Part of a small language model's weights.
Training: a variant of SOAP for these matrices, 779M tokens.
Each number is 500 + 50 x the weight over its row's rms, rounded and kept within 0 to 999. Layers, rows and columns count from 0. Numbers have three digits each. The size before them is the row's rms in percent of the matrix's.

# layer 11 MLP up, 4096x768, rms 0.0712, rows 3583-3654, columns 640-703
099:433483511544528470459428503522455488475548420457507471507584487518408460448570418501447521502398452488556593541491480524491518495440368441433535514516471358448459528531486467424524506498527441
113:468422585533479509430513516516541532483460493425452550511537550478487546471480530458611506542479507518449551550526495528575536496447580515465564470488469432551484530479528580558520511544511464
098:507422576542512447580517511514521585579486401449540532529528436485544571495552460471583474446407469558591487569497453526470554514614544489590541472504492536445560454445498543458414512553529373
102:464507427541566603448445489496546496495576561534563574532533482509494477518550561569535549496469523547580528487548535501428488418394545399504460507528508446470638484456585515520456519423454439
104:472473444574583522528544534479504537543476504505554483418435479456496430541483538557558585483587470507465465534479486515475477500477596432507534489468527472566548450522498590557590487444578514
096:395523582482527437459503557508530516494411588502511481502583378450386496552441466424432484446468481456567541513536566469475496424509526457388473458356470522460394457569434443457461444581437484
094:470507433549478559493479460610432476568467492500522506498491441511493526533592553529497488457502451526509447495519467489505533554437465502434532433494370445534464473543506477481472515484527536
100:471503543522475524550492546415449523529512474533435518468509530542520564581506479538495545403483420440476435579527445450517589476516540531448382611483588460405459384413474549615586522508466443
093:497455483509458505545441441522523508517502407404429521442496514409478519498384464513558432478473508477470481495514559492537464462464467471545489562502513497439524543515473480576471447466477521
114:462496451479563406463475443535425532496452544429556596453542494542480520465502446542457436551434500513542527482460488483439397591456458512543441432452465559442557423456574582521493497538494528
094:518495463523482498485506372553532550471495514443437413506500498530526459508473554461552489426455616541527493467496468513544564466479525551532473573475450445513460487534504512472511426529567573
102:493482490524519496500462476460511506516520461534564562484414476542526531432511519430533418480546481599416571475519567548500416487476445542464464520463489470494552436459454480481439442523466508
101:463569463491592497459516566474536589455495432435430444608479463498476509441547393500432443516558531379458422484574529500529526455509489351541478561435515490539525400537555471527430425519496479
100:510560516433495444520453488518478542534554476468494473402479562446518576504398531482521440542426479561441406461502438462515508508412497573507489510521522509461476523515407503526489512533476487
097:536522512473531445487469470476478500504440470433562562517508505533534498434530485549489492433475495437495433551565556460498456549501458449466531552391563477453530487509524483427484556518503442
107:544425467560547507485495506583463459552510445544515488501498562432543551484431589554554534453396483513426477463499489414459501481413444570509551579467433471506486529497576567616533420483491499
102:449485505488496500533451498578591512496440493468503510551447515474472517477433529396563492492446488535480566504560482491442561511448566522606466561451501468572535493477550524479600511431489509
092:523525513480538517580555482495493420441486534507459595577449495490444438432411503522540470418573517501502460398443474524425463440475474503488578488443538445513461442559576446508501463584483490
107:545468507463430568497517571471523449470503418416441683466586455524498526464500451535503509500512546491420482470506508445553508531524475517420546588510521586486519472510550443634483464516511450
114:510501440507539494412472519442489437481448470463384420549518422601512426448520594576516535414373468548525492515561449524536525536452469502565464506428392387439595529535504496527487532443521495
098:437523460467441500582515550453461592503465444514509637520523525577488462429590420453495504590423426440524566531492474600573473577528528462523538531465473495447451562525561483451547628580501474
104:375477432489509448510541474382509435473441543525614549487557546559458457581496511496516510463592440516456550511479497532476517455472471424544549524466544436475447482560468466511462450481556463
100:470520515560488520481524483613534493484503369384473458502457451558548506536543494563494412520478438479581521486412507478580475529490548575426523534512551497490507542572451537391477492576503496
104:467513503503486377594566524491535521484447555588457480461465494505514531503495546442434530511518548489417440505527486459491533422479560492523584499464424441427452441549504554472479483535506454
092:505493498459510485529518466520439517480503487562556627462441516460505672500575537536486463532458460540392534505521525462455432452624483454562497553438551600499495485555585443408516510520486536
104:427516459462476479516421455598482580484512585532524544578639526523496501505605475555470544489576608484579459553409464539499392458504473488541488445506466522516532488566569497422536547471450508
102:499384479548526483433458413514505511465475481517430548469534501492443500574522532467571437556526520492549449485450455473543479439552532570518499394487500437480465442525450416535533561432535538
096:486592460542504553586544558476408541446463425565455555491559520545460549481474536471539492632456453466468501539421537463532547507505510575501544516467526503472582475522471534558449526630503485
090:508510418466552485432506528522484471518501481499492601554517548528462586543494463447489540544469465564427544511534517522486431474457499489563474495506521498527524569472478509391500404553528446
099:506600552416558364524390456462482472493457473444465432498501504484529527569490415423489544539513474465496543412569542513451526421449521521495477489511453593538459430537506489531546491550548460
101:504500595474483448484523506513475616499472512497468427526537542489436503548541542469559546503439506524504518440384551519501543412540476521440512548547482546483579441433525623367467521455437546
097:458556437567521510543530489459487505437525393451576549483507449456443446473596494518524462516531506490514402442507579429568461449447537471530452498507499549553530508564523544525457587565473455
092:500422497442475428410442503468504513565520581561390532523478542549486560525460470510510492471528428479562436529490554463494489532446449470367513456466471442522513463485499517473502503454494426
097:539521533497534475462524544609499441507548419555374419430444507668520503613469557471442520521512644499593495548533602464430453492483523507478431431430496463475528491423414480525551498465558406
096:503525430484432516518502461509547501676458394500535432491523514499527504471524531507517552498443472524571450475561503530475466554523432523457500562523545526475485417409503557555363469554387548
106:516461535567454454477531589455477549446458485454457505444490397471407488494505515526485405438527484521602474535549511458390555536538488518469477510531422548451539484452461449473389575470487495
092:427460527527530591542532509478480521523439548520488519513635534441473487542493550595548462492494481561475428562493528465492550490489489488378453567484438468423502507499532598470470552502550443
098:616584408432492548425471444594516546476553526481502510540443525434479482462470528432530679474479506507546441453509560484398455533490509452554421495576468548539515521509515487527585508501491479
097:402478448549459497367484485494448525452502453514478384503413459448444497472456468457471468432512555513481607523601475468418469519475539539493518497532467632432521488543474531448528513511397475
100:473577421455499524492558464553438523502463540463489467552473540525513426566538399553557643518417528510462492569435494523522486473552545510450579502456450538399485488549480442520461448469469546
094:484484509453458446531519512548472411512574513432527472533444423463463513458546451489486574509531496486553520537564537568466527452539606563547502554535451475517536555559501407462436491552557535
095:456486587570493478451584478445472449426578511478452493558455544549547483507504622499569471594482512484490513482410515506485451536429485488447536579455546523516429576511423512431533540481492498
100:500474534544480524474569505541540592574451495426452524542532578451505515535450543441483429521508397527428488438459535498478536459536521577463422413441446475511534568558551519495408479533522624
099:474519554385477549586502525571517477439456488441525467482506440551431506519447519513606444490600565486540504501542480449433528493459414538541612485539527578549569578507529553539572500513539457
101:547449502460518521453567429473504489491502583563434516461586532567571489448519601464549407646441495500557512482608498504512457468477523537552544517427403411386525518420452526568503403475515594
099:495548538475578457562522579487488509460478533499557433447455469476488462525451496516485540496602620456520545519530386514542501552430481465491455588460492435468460502499381364427514532468465471
098:549462537531461520490441426485461467492591534433470518523484473423530550505511526570504395461502534476417475571559460463492573546449458429490415532583471461538493568492501488467451429503457462
106:562480518434428446481584459454464526599509448438618495478563497527518457482536382417515422605507568561446407512556562445394538477496594530500462548442455551472528518486567558488532565455496559
096:508595513563534526481503365397491493491583473459529550519469567444428428444477475486508428589544493492451466394476472474492605523400523517556541481474567503481506462416409544545544509503537477
101:425457458470532531554490515401444469465477435448470528450549500540445503499506477504500500500523493494509513490547350386514470505525548464481548482630483589514538478493481485467541449521515481
098:571492435546477411523520524506496575551530517502486585484545466533476406513505518459573483496531546487473612430513416467443522541518511471506519570534539438527454545575546372640469584549474542
098:424494553512524389499548537452510428445500457538494519467430509462531526547477470373468472551496515542442464495380528495561496498403447445504511492553492542522530524441470492574489542476570478
098:484421521468511466555510464482371461402613542526394489537548544580448387500475428506536545505512394673463593502484519469556445520477452472423486467487463530565436496564474397539529458508494424
098:584489492544492556549464549545492507596557532407543468491530484463476458585492438581580481353545582508437548515489428574576362465519495499588539558523529504439472507581548519512452543500491413
101:525458526521566515513500489515516461563487409454419561388469483511576539487467538449482500488495524459497578478551522459496595488369587495511544466473444541518520472495609490408487486418621554
102:500503396518491493511512535481508429552435425495512558537499475556520500504506572601573448530503523511542491541532501573471565463501505504505542616555463470467460555532627510470524555512511579
099:545553444536540411580446463505414387486515568484462519488492521540495319426557508566508466481452501492486467545529519446556534501478447601438439504491491529459571399500512469568557502477469425
100:489488585490501486546560474507545525440529463507584441545534422533528569481477570511469530573537481466565431498453506509523443584558435560496472577509514553512493522499508504569456447467475493
105:507541508455504480465527512398517455593479461495573392561442436497532506501466461490441496416502482438521469598550516428432516487517524540535519461552494570494462437531566412515465513497532509
101:532427469524509565452469421579380557439492503416483522595501457516451506475487467526548532445329455566517461488397528528465467508492454512608477508568508496447410463511559539511590495614461553
092:512461405457507578487500579432521467485410577437497543480590452644438495473489381616538466471400553419507426520460587440495488499505461569383520470563528546592553490502502481546545434553483471
102:513584526520528499475461613404463529501546459508493465462566525562534538470472459499500471581523572528610522416565469544459522478481537588469540483487422488502575603493468518490394518550515542
103:492507491507515493523478549471525542421456480492522591461422544511580455458574482390499509542504488573478501510464527494527527528467459409474501425540470487550443503503466482434505536522473492
109:541528551564529550483491484490496478545445515509460498557528494496458494457529468457512535373484540532499569464568506531474424484499492471503471520517444509526453404507516484469551489475583581
106:458492444465518505579489401475540445509528507529466574419524519542501528495540507380478535484430531467487569514412496408563533528505525597568475490469504560500383503487495573500490485529608523
106:551535528440487522433522453539438419539517460410628417410554433486540490457453443524530458461490525415547463519517515529492526476559354456462417519468553522516511409465557523377475435567605460
105:457511459506517549563483506449480441518552437548419538455496507548541490519468481540468449597499527474471545556535520450497484509438467481414480528541557472475471512443488481464464547597480475
097:449457462610574417500506470433559533533518450467482436485502450600484504583421526581539497462439503472496526495448489410413505458488516425535557507530531435450601531507489589492573544553570403
098:472484458555434495447514465485504557525438495510521510456581484476504480475500496504479544567538451551459492508479488472516452502459476526490477555599470412583458571494502456449562518464627506
100:484488568410461557487496434554528573449469462482530509537514521518444475564512542530527504493570535588450487501523392497475511531480493511551473478509481545513456453538457496645440542421484555
102:503622507554476537501562517598511566471441506544486490479504488538477536462620487499458562510548428575526450440522422456496504473536504557451497528500501434477489497556512531475490557502563465
101:560540448396506424509467520530441424448436440529604473397581528560559440508498539556507527487451511453444405438457487448492444475442443437503531454452437467496397616522483569424527538418485546
# layer 11 MLP down (transposed), 4096x768, rms 0.0686, rows 3583-3653, columns 640-703
102:451482464530490508526503515490412529419490504490475415480577546512542467470616467475494529460626461473471585537453525384445462589415510494474382522460433514469573573471507544499476459489558476
094:565594483513480417531554475585512478464489505490562471557520588498534532474438506399539503470566533490542437461483479459394421446486479551561416587508535629554521556520437417470546519505538488
100:481476564484516528485508578572514499463557555596508414534423479486507549440553574594448539550475501506528560532516484537543453537428373511535377376486482446430465474440587476570498591461438557
103:518489363520436496556486462523472493438544398499489410594478580554466519427504507549534488532480569526461442613521513528523464461468458470450443588552530520469537436562507527502528496492503468
098:505502514507565518466412502489449545599499485554412454464496479513480426508397535484535547523492399530503515561515451479461555494489608530525370435422534533519510499441507564503470476606587541
092:490494566385431543509425576537551498496617469500495531410518533526480464561477532474570455439500506524512476578530449518475492419482481498504551411544502527466529555419615511474458429463492441
100:550487462545521464434526444537603557509478521530470442580497457582544453523492409550391505397440571492507553543514416460612480490550492477539512609486483539564519520385518368466443458445566555
101:494563570463503512573507536491519456543495547497567524468555535563431522473511521494419478450515419464541446464500465476502511512489389547431322521566451506534516524445557500588497459561507499
096:460454444467490558547504540529484467393593466524572546535571456548461414356520437603545550516419516486589452557488404504577553504526548548538528549468508447551491495396549522534540442538484432
101:496534484490533524540494465498388491447591573526516550480566606490464537517446539469503570515494466479516513532510426519528632507533549499507521576544596519570492556538412562550557469475569460
098:468529456525481435495563499487554421495506567394515555536524441565433522473491424516540504588474468488512434494518570386495480507523458590524466487458451423440474527505479564452579534548448455
106:508445503508443542540441397519512547473467481476529440523458461404503527481531533451491419541618524469484570468430500520498506486443509490482471531466527534530431477476535531480495488568539511
105:401450584448498480548409503460488549456554557399509451509506504415559450541535515428394491504483525555419560496471579614510494520565461448479418480520556467484457502604541472542580411542538456
102:405483466502500476508498530493566529459375529480493484539511532500442567499412496587545632497573477481500440390496463501426502488552548568505440567489530473458446554535449482490499540550422501
097:419434472597454552534532544457498521547515565519471525490468486503430353465449553483458480501551466506491378427448440530420475564473500477400470537484420537429528469515532456383415472475509507
097:475386502470547517455466551520510504419493447520487586479424517497498457523466471525426476488548527550483610476503545457449542486451601445521489479547506513505531516492493580553541498550419469
102:589513498561497416576493490541539429497494539588541501503448457521551438448515472587509561490534464477464490553499546583572538486523511452535503441493424472455545430471550514496576510533498510
094:561545466554447470562508505462562425476617508497424457534458512522511550496537481564497587488505475511470492483451493371561517464419542557505489592474450494547537432442538516506490479542466514
101:569527488497489482485479410497492490485552448447470394505517523550419508521503476526513484543515475554561577547510508486503525495447436519525527476512530482508505532523507555537553482429454447
109:570513476455492545521476504493478421539487451461520452449473517502560451503554534564610520457468534555410524494443537495515460616504501432498554445449427427529605485548529550459604528517529435
095:393547505452477451541461508458501485572462519500502477522588481441522537510579502481563466544537476617463466477597551545453534509469507470538508491513438459517556545474559532447416503566524459
098:514507490498454462412536460461486562495543486522531479459481511431464511505626502524389495593495481541444515538474468396512503521494423439558445597596454531510367473486504534511456549474528501
105:568494365516549439444431485565526498481550375463612485533519457488513467444489522437553549466576558464579541460503601441578493514506488501536518488550498438547592453483506492437496523497524531
091:541525497458435439534514496532544568432449431443515468422478520522432515435570486463422519476450481463440528494467497532415445553495483503489446601486497574475509555511454520478473507425497559
096:523453473496364427583412515433422559471596476385456622476558541566480486432379481509531529458475535438504476528470519481489453593491436498451458614588480460633529458484475536499496415445503510
104:554518418467415500525618440509428515475459505532433600474505490531489494462521514547497562576455520439534473537491581495427504556493457453518579406513523508512547472567478505509434544436505464
108:508480371612473546453543437445517538576481503478473518478525424539557520565454471506482553519440537480536502543535515442600524474486570498527453436483412485505563483414542518502516520545460495
094:520456522584475478540492640445451414452487420480526492517539469486568445490539489563572388517429551530492476459572540453483450478519494592493492451534424478581484529537542573592505473613533442
084:469455450565469505500510475530471538545494535531416443471507519547500478505525569446513449498526488507471601466541462498494552498468566596470418442468463561559472456539422549491559453484505488
097:434491502501525466503405462503466470578475517508433457511499459487401474463518492446414517514482478471447528467504526511457552543540485496551526465538477449509511554439538504435424406588479468
102:493467426520477459462570481506545459455536573409445449566465532545484515526468544512600468439500466510521459432479513544514483536517582582402567485496547522459596463441515388530550488527615540
102:540531444571477480531529478494483598406537529416526553519456549483513568496516490466513458459443422517562481535522546491474597471463423505494563510466530376550470517415547449482451444547544531
095:539607476544480488477504476515469476426587582503443499509534545521491534561525444562496496404485358422585491547523619462548515472492448448568470542479435510498514487489438506466474482514546500
103:548568431483465544595499530408525425577449525533484523556521518477502564453566500458458466441525505471542487485447494500518487398526464610439575517433514440583533494623487590493544400489577450
101:502470517490443393544451482475471465489487527467447461450508545508482509595527534516493498514489471526413505591545422585562449548482517508474514572527433444553474475490547508487546504604424477
103:438507495573573535482588479551527592466463470516516495518563470498564555532448442525509476500552470468426438483524515518443560529424396543426519525457515515455481513519509447482481505404576563
095:498395593462593516417463458601453524453506503514549498502420540504505377537521520469464441492522452549527489538507436473378501518542435469542469474479490521515481505470517499555494452426514475
095:474444412481528523466445527495517481417469518424585502561535554462472555503513450471557506501473529400505591460500520550532500486494492525433522512514561548517431579492497418447441484461532441
090:493516446508546506501541513485482571506538582554525549538487523437560533477400432421519564412531575506528459571572534534450541414458564546516487444562412567524536436494498599592511540526459503
099:500626523429450488429551457508448452674517554494484494581510566497572537427517492443511415454395574510502468541510566540531527453489572511439596428411492464449529465463387360539533483481594509
095:427471502511533562599516516476414542504548525559566540407519572439379572427408408545548528526599600577574409528398409551468421512451557455532572530481558441421532455504573571475563558541574482
097:507463515509486582574577527421505463511422470608513524488528565567406558447531432537529518527405488445503546465436531556460495499455395466438489602513512454531540471503563528442601538489444555
103:557405499428456593377430422526507488436476462485626457520376560509591580484513524412477459560562556463429482443512471451555528501518460429423515465502504498517492440463430450547547428563501464
103:544546413528502468481582528474569655494568420611532485453547432480432614467459529592498463479441465546533406410460490492503568575523549500452465533575507497497450491501384518573606542479525579
106:443595481532492569531437577469541369449447517514553494476539524551542577466578557503483579487520474512513418479474525506525579493442507547492535425472516497546531585510517518500527521555556598
098:509509535492538449525566524436534457516570517493473446525528493465546452476552497518405504485588494497562471460450561511462512571494427471429429516545503525488450466553488525498417500581485449
097:472546492454502532491466547543527562426475473581411392513430485476592481392530467574503476434470508411483486491491546572500477550470494541553475485519447454425561390491548435435467518425524550
106:498573537502475475497488603499507420507553494436478417499572580561469530474532457568550471562330577547563436516433546556486569505434512460561408495494478475460497529439421480454501490508510557
096:462398505566549505511501537519491412527540477540416526542514481488429565426535453573420518543497571515424533515508590554575481564557472519494576419484465484427637528521482414530574478565524498
102:416555517483533445551474443508471488496446525484616459456504525594557438462516527500548375406480541450462487458576449421512608531558481506460563547468572504474519420514499514542514428545405604
094:463544457443551487448494527622531510526475501479450479500560497528464526518531507488599480547569540544520515387507492456451583521415507517444544497425591502470472478536421490521513569495504526
108:498494451422471530568515567539505497585507542485489544549492483544552499555495444548467490513471461511531473530475484514500452494527449430483516431541435547431557462508554487466472579498547506
102:575509517480483459393429451423478519482491465491486573444532493517468438513437509507440499469470438515456448516488572556530547521542574470520550437474570431507521441519557437482513466533514486
099:612496485533464532444527513463403596455508512471458450479453473503488529548600586496476472441531441460510505529402475415555538453450549460447527521546524538519431589547478548453534471536443444
100:486514465471463477584416506378489442493538540481477530543510540546484538467529619496535460478570507462518506435483505413523526536460614460439497510471606506432439515494428436403510472519598469
105:459497419485435475437571474484424520540499411556548598558532533628511565412506532579545474538508498431515539507464561496561570466503450512546479568517472537521492455529541506540549516546484502
101:480417467470454553404471578542440504507490540493517486518562487512530544497522468602463475544541407465585427402519491559474443488534582450558430583473459515444500488474554532579480399464510516
104:477562460407457447501538496499461543438558439526565434564551580603473526516484464533617401501511461460493453537522435525528450471501543542444514532536522444445466535499557522509504436487535573
104:497419546536496456389533506539457429636509468539572444486527445472487520400454526606460463438465519485419519597556603543513562515538537465557437550450502549548455523468454535467503487476527514
106:515554580434493539515423514464464509459440530502436464528523633561429414460378510475558549443590543566515527420543477504521485424533572515526547537568509566468516555518537608510540465493540451
097:506476614453492493531452479531545456573356417465449461524538446492544425550463502525450446471517453519483437525542410583568470516457459532550530482468542417504442453532432509516516511617461498
102:517587521476501420521461466519517492518482509478612493516529418503497473576539491476562619614440623493441500425502479445487510392486557475569507477535484549610536483572500507479521552547493591
100:486543485511537500541525420364497574480602591577504447517484432548497553589464500556519555422480461476519532572423548467437531468490482498522450419498489400523442475444447522582384517505481526
104:522523540570547523476450557508558464483462467533526499453486518524507619531476534437496613560457504454449453465525508473505543446479462506525475481453508563556455499517440486443577478491452485
106:490532519445552521486490425424463540534497571558487467491494551486517517512491416486566559515516501472463521451490473493472427464510510506540427577494486544433474562507488549506604542563507479
103:514454584475540584496476533482388522466435496487543595422477430493478560479559552543492433467525635486370479474471411515544555511628497501493502561482554505522497466522424476449499448461513483
094:473542438576495573474602501491536445477508581467433466514574508456558465429585485546431540519556510536480447499503531496423567612508540441358547589571480521471540555477524360549543517536491531
104:434470471482528500543547512481541548596431531520494465545521463550503540481559497547364446452512459493484431456473549530502509525510477445434483429469556581540514404417514514396501422492522483
103:481596510527526480444550471439579505552496484491479479559494499532517534422442428409490541561498492418557452418457447554574451558548514515543504525516542494578581420574541584535523522462432473
103:534455505430429510508422510481442534520495448452518535567510482482618492398515519484536451600462539503435404525514546538497376473545478508565432474427466460581442537439434541524527513453493496
106:510447490442533511442520464543478425466463469487482513534440494392497495410460434419523520455464397537564496502611430505528508529439499569469501475489558536456514542444422527527448638472465424
# layer 11 MLP gate, 4096x768, rms 0.0684, rows 3584-3654, columns 640-703
108:550637551555533482518530539523490425451521526483441413528551516543497543446443431492532467478448477527475549535425416501478521498521435462545592512486439548575531511480572467496449498485546516
093:587554470449521428518508522507464534426540519590478554520383490515438477483530526485445368483460483482500500493448502567441348525594463556436519550506474450551534473536466516544439510541510455
096:450500513552488551550501538470476457552425548496478537462571468515477566411509453489519624458565477564512554555540515560548553417493484503461466477518460411459497417513488534521480474380534542
108:485523495492465548516484457549495399426568475447528503561480593447506527545491503488543522499502550502530566492463544462534449532493491516499566473498539523414437480554550477500468432512425420
100:478587485493468510489579532475525505438505456525493545474529420528477480592460486524545525470528439423470427532378510491432447601481607549475503388391484494479491441462518588427552586508488520
093:475537647431576508521488540427475579515535492550542477506522501493448457522485472512446478505517477431500562570444506579523512472542474500529541492529480546467490506504532477472474552460513480
102:592381424456536586541502452525566483515478592504496454464513542452452414514489500553542560461576619517438489477510549484537596503423598498455640561487446537431538496508567409482456506462558556
094:503535475505523411475534479500586601593455603429526513556388493474460541530424571507446518470473445472603498512488534434403441559553545449480464507563506524438549495458383486526595554436476532
114:465456471525568373527484439553536451477485522415540487486543607445532472460472408565431498506466485512508528419470506484427434513515499535499459455415557549454558474535537551568550413486446469
095:412498510520453508520440483519531398357495647565472465516476562469501449510511487480458591555492507535478521519557482543515520524415467478409497462513514528599519461515574513512528404500504543
104:486458577529501388589477506455547540600523442512477530397413430530515448454494564549535520452528494585516444495459539544454509416623496497477551549472509514546582480400475502488511486485534529
100:422544428533611504465392433396462518581469504503502427481445440527533489492482450535487500497548554488543453513489478506470584522517424523514535484401460458479524477442511423472449526608625452
105:421559452460441394520500448559469512476477430485502442522554482452514486524490508567496533515397431566480437443517529462428513489528503472548479530398473502568501506497440433446543370424451476
096:453534517541474479520466527492486509559527557567472477627452454619507549486504552542496446533442436519403450503481494422582549573455558493449441535437515458579408535359482449599559489521506411
107:456527436512513436510467428459468484574454464508476522590531520537564498496494482543569482456485468413539419535518531442484469529512437464542397426472457593495483560558563533534497452536500518
107:563546552432479495445484473465555497403480397502489514371517507404519564552554506487510515536478552507481436415535454391520527526468503494526505440500436487551448580483480502432506478466542491
094:459400479505526401568600555428495607456528434477424476396413468547561474552584526522498439500498529443538481594644555500478567514527604480447433498494469591443485564540464518568551546595505554
103:479556482494558402487487497535605601518464489496499509443492490494513462534515482478552512589412440484519568542518547450451506518474484501602433470426455607587540412475499492468500491460488504
102:591551493486520456520501571550576493488479565478446438525552562435562489519473369575484593491486533477556452567493453589495472438413549531549513530465510509524492523616611477536451437527425519
098:596532540450474467472455483514640462537503483535552523523549486508553490535521480544560422464497542516451510452476504555480506569469395459471491474499464614616504559591539504507527416431465548
099:600567483401392536412471594477528466443545495440441531588484456497551578460387487449457530542469546491575584508533521490436445441598452544514489540506487508438547506509462454520498630447523465
100:459576524431550517460458553394416522525522546515436478525461479424494489484423515497487513457468572499501439477491517470455556513560547459511470542464484366437560559552483544566543488505530557
106:511498456528490601454504524477549552514544526485569456461478455372552555424441512482516506550561530495542588453422493466522546511401435576458523428461490498529540500447508539535515478405492545
094:500415575542548466499505536443520568493527503484509523556437537598510519501484557568516394528593402543534573643540518479447498545495470537517467413356560495371570422526597490531448460550525534
105:483533471552512494440530426503552558493466513560393456402508471428455396566381572471572453482484533519459549499506596412645434497459480462509506559567539474450574545503527561497512494489488532
096:479583480487419434550472543584538487550472598612512614437514503584431423496431493523445507532562531513427533413528535527458449560426453477442505495452566513513529456429528471475448483432427490
098:514471476383440472427501418501549511444526437497516517489464541483460522634554430492398486491462487498420418520588527416541417436419448428490466556450471474476482422486532458534579496525385483
099:548535538483465522545450482435530472443433503554579485463546476446514508468538524497517508556514509452481482532553520500511509626450539535448424567384440475550394580488425477469513561577547548
100:556436550564514471521482435547452524622529516565538537478541457562463473505541441546454557473488412573395489463538379413584507505586434520495562558543472502496518441444530649523500495500540457
102:487390495571501425488510546530452593519484512466575514501445541490587533469439541545506482420522510524495473484404537553411492504514508475470506487500473493456484510501540499528494491527466506
095:560573557499493437538564565542494468501486523528491469376516457526508367567516454552549528536492519458454527526526387472498510444471583450494518572460529415523500605420500439556575510492566457
095:415490535467533469453435516536458510575560449557451512531530537554504591580386455512511497530529489548505439459495611507524481563506407418463519460585503536524441546515558456552550554478548452
098:523499560565631453473452557534521552486503539417521465460522503548479495480558537559536469477510510542532531459529437508563494478503541566546414491453546517599559478538478491514619460526438475
096:503523499396508494468526506514558527456403456506494557352443487481472514476487388488504440545397560568473565602539547480538376522532447503501555473477607495457610403595597450567509485519558428
102:513580546571545604397530458563537439498445596530546491545448544499495544578508449555538514551604420485493559495535498517505474457552431464517511556536476582549473493536475672438600486519487543
092:437493597480498502609557640430523515400409582518499434533520414491555576531460520514491454573495516583491487591563528485540464530447604503487483588526464542565514559542489527346476507515529480
097:531522501544442511532506588472499479577468471517432457475464555520448563394448435462567565515464404510421495592574530510460474429534528470472512530375489604465528460476556473481472575544462547
103:454486466475564441462472512439531465390587480522539468550443434462501419520489513476501442404503581477468454451564490540474562581417528503538580415451496535511514454525461569585465514510525466
100:552441443498542427410421428458503540464548475470461523496514524588562498511474534383460518514463539471539580539488490383528474513440466532562465514479501524560517440491452534495543547531589438
096:550514523543518449495508524519521517507465444525518530515519575534518463565582539526467396515474497407514481525476481501510489523529525508483569450503484462482487531518507512469525476517495602
097:416418458568462512400523476511480430483389475617516492488506448428557466361567500491426489551469503539443530489494524530469484501496552386503522442471563538481521511513547452616540492497514439
101:463536507499548522468523513425489440443553462533399457549447491498511482531478444484475484537482484575458533569519451432425529501554467511513494498523457427508582401452517404543544466546610495
101:461530577436476458489512511589569501432510461512659532537496444475580466518458497531505516450528436527485413498573433569419410519558478539578442566572552493524498552476381508469533458523567490
100:477515450471449452520635575532467485503502402531538445459588484450536544496474495554374511602516525485479506570554464451459528595533396463546514381462454541553502522424474544575456392504567479
099:597603602508550519444502577516508511525550489464407474480515492573498468528446443547540537499398461507449513641568480590567561501489555544533527536497519513508479485494471494530476530534554414
100:551530508550498439512539417478603450460467495562559516550529492488548450570453424405513551460506523572415459483453482476527455531500573473479482581584532554422410517499549592582489565516535422
105:547464602482550590477540575542448444499433507456433435493445519559514487540453475466479498621439499449388571590433497497476481444500513516441487523386498521392548533468458441483568561421466527
098:595533496470529633507520474491471537475537481504560518422462486557562446487535465634564547485518542489539513428522552543572488654472541424340502553510492562517541551502490580511478526503573538
100:582504509532469457561483504438568383481536477574443590527527417412522559513662497418464521584537491590524422419409424539531511576432471473461494530504499411544419558508551444390560552484518535
101:544479500517431472464550523537455507527486532449437504473511605508466558446416507463393437516525407468525501499549511540495556460685552515513487463532489505451495476509567494487526537444485482
097:441517468442551579468532497494558473433545433599472557475455406529545486528456466417484427477501579477481494514462566451571489513591530390562565480524452490578577544460527598523311553529449459
099:487508519551526579516390534450406506490433527474498490423523448486485502408525552468477541554520445575462463614460422557569454567516410479535518537412571476520560484481497539494491547516563457
092:509493547467385494549444504521538577555484544471471551571551528480559467443489503601529557454494476496550445421535485549575408539513523478513489478613520534463569583546497443477489442437521518
097:485577426548443545550428532505413438490438506454541495536562545512491429510524456506396418529456499409420489504500557450508482476531539555451401447558432464447524552439441504579487512411524459
101:360485497526487500498435515588492510481594584431488601546453548510520466499571478478504628433482447487535512467513506455537469571546599478488471368523484563515495470580439591518551541538460442
099:491482446471449453446463421440454418528532521588529462380569507535450425418499484504490455500486473519438515588505555496503571555579561505440505452431513462493497489553461504564499458448537508
097:498489513539440564515496635495454317501517445596458603400506535549427505547400457493425444468475500491555436588539535534558529432447501509489503422579447509531520567502489416515484459437584533
104:525544486553573474536504522490530515619425443493474402563555483472495574449534506449517514474579468460554509529557495452477524500426444442523586479547479473583477457503469487415534513575540491
102:473514463478582451484535465653432542477557457577419482391500536592500486462476522450451555554526508598553511567569609538502460524482628474507473472482549434500506456465513561443470453508453549
091:517500461493601536458532559411588451448426420471436509515548432538614533553508438535424474507508512474516485511598451416463513516514557428496478490533453506441591576536539431471484494466535488
100:472390541581471476406487505497616490556541527484531538570487475504511532485562429517522528502557538414518564509460499505533499540452475446470551455476497634541440549517388493503505627573549500
099:500458572506522546486518510455488579475501499420433472537420578538390560440504436527570542594583515533418625465519446506481491452493481570478488423535428490534526460448534465499511517462490605
102:580558473491505416559516560481465459513465602489509541459483553446396429534503465475534524485481540441540542576463543385476560557437475444528472454497521434481564523497541489458439522482490476
104:545457562479472534499541638499520484453360465441511470570469479448511479482559462623514499410553570491537464529448515518396526541454491463493480516507536487522578545548524447526472441432445571
107:495396489387492562512444515452514510509538441622559534463472500418426447517524477459489544562523517467525427429531487561539459497491407504481574490433544598587411554471544439513494473472525385
102:465480410466541510468551482578507475415578419475574465520494441512531492465467519511455394565384417499508444447533522519539567518518541508536568555546565547415515486466455535464577566520466463
092:506420532463497473483427495479495463460559482479495440472586459580446493518485534486516451476609507418592431525571477489514508521480490405479522507488469468537524590555493504511518512556545490
101:508603431519389489443542580562500440535444443420417483431450535476435517543522466462542385456494561473516497539468602490510514436485523512573518509497521575470496481410572544461454443420486376
099:444564455433525502450510521496496536483415551326396518437507526541519558518473417519593458518566364562498434537523467431460531520484384485473497535445454568526475524396479558536499461528423494
100:477474455498492561531482494466544462465517530524601494533482471500534478563526544464395430531546484450558483466483462432447515533546460400557434465466404477532458553453561517476512473432469535
101:581504528505627576435577552485487533576446574572412480528454511484515487511524462493561418489529511343330513472442396478522516558536448502608569564473477465587476503490546356493488495420531464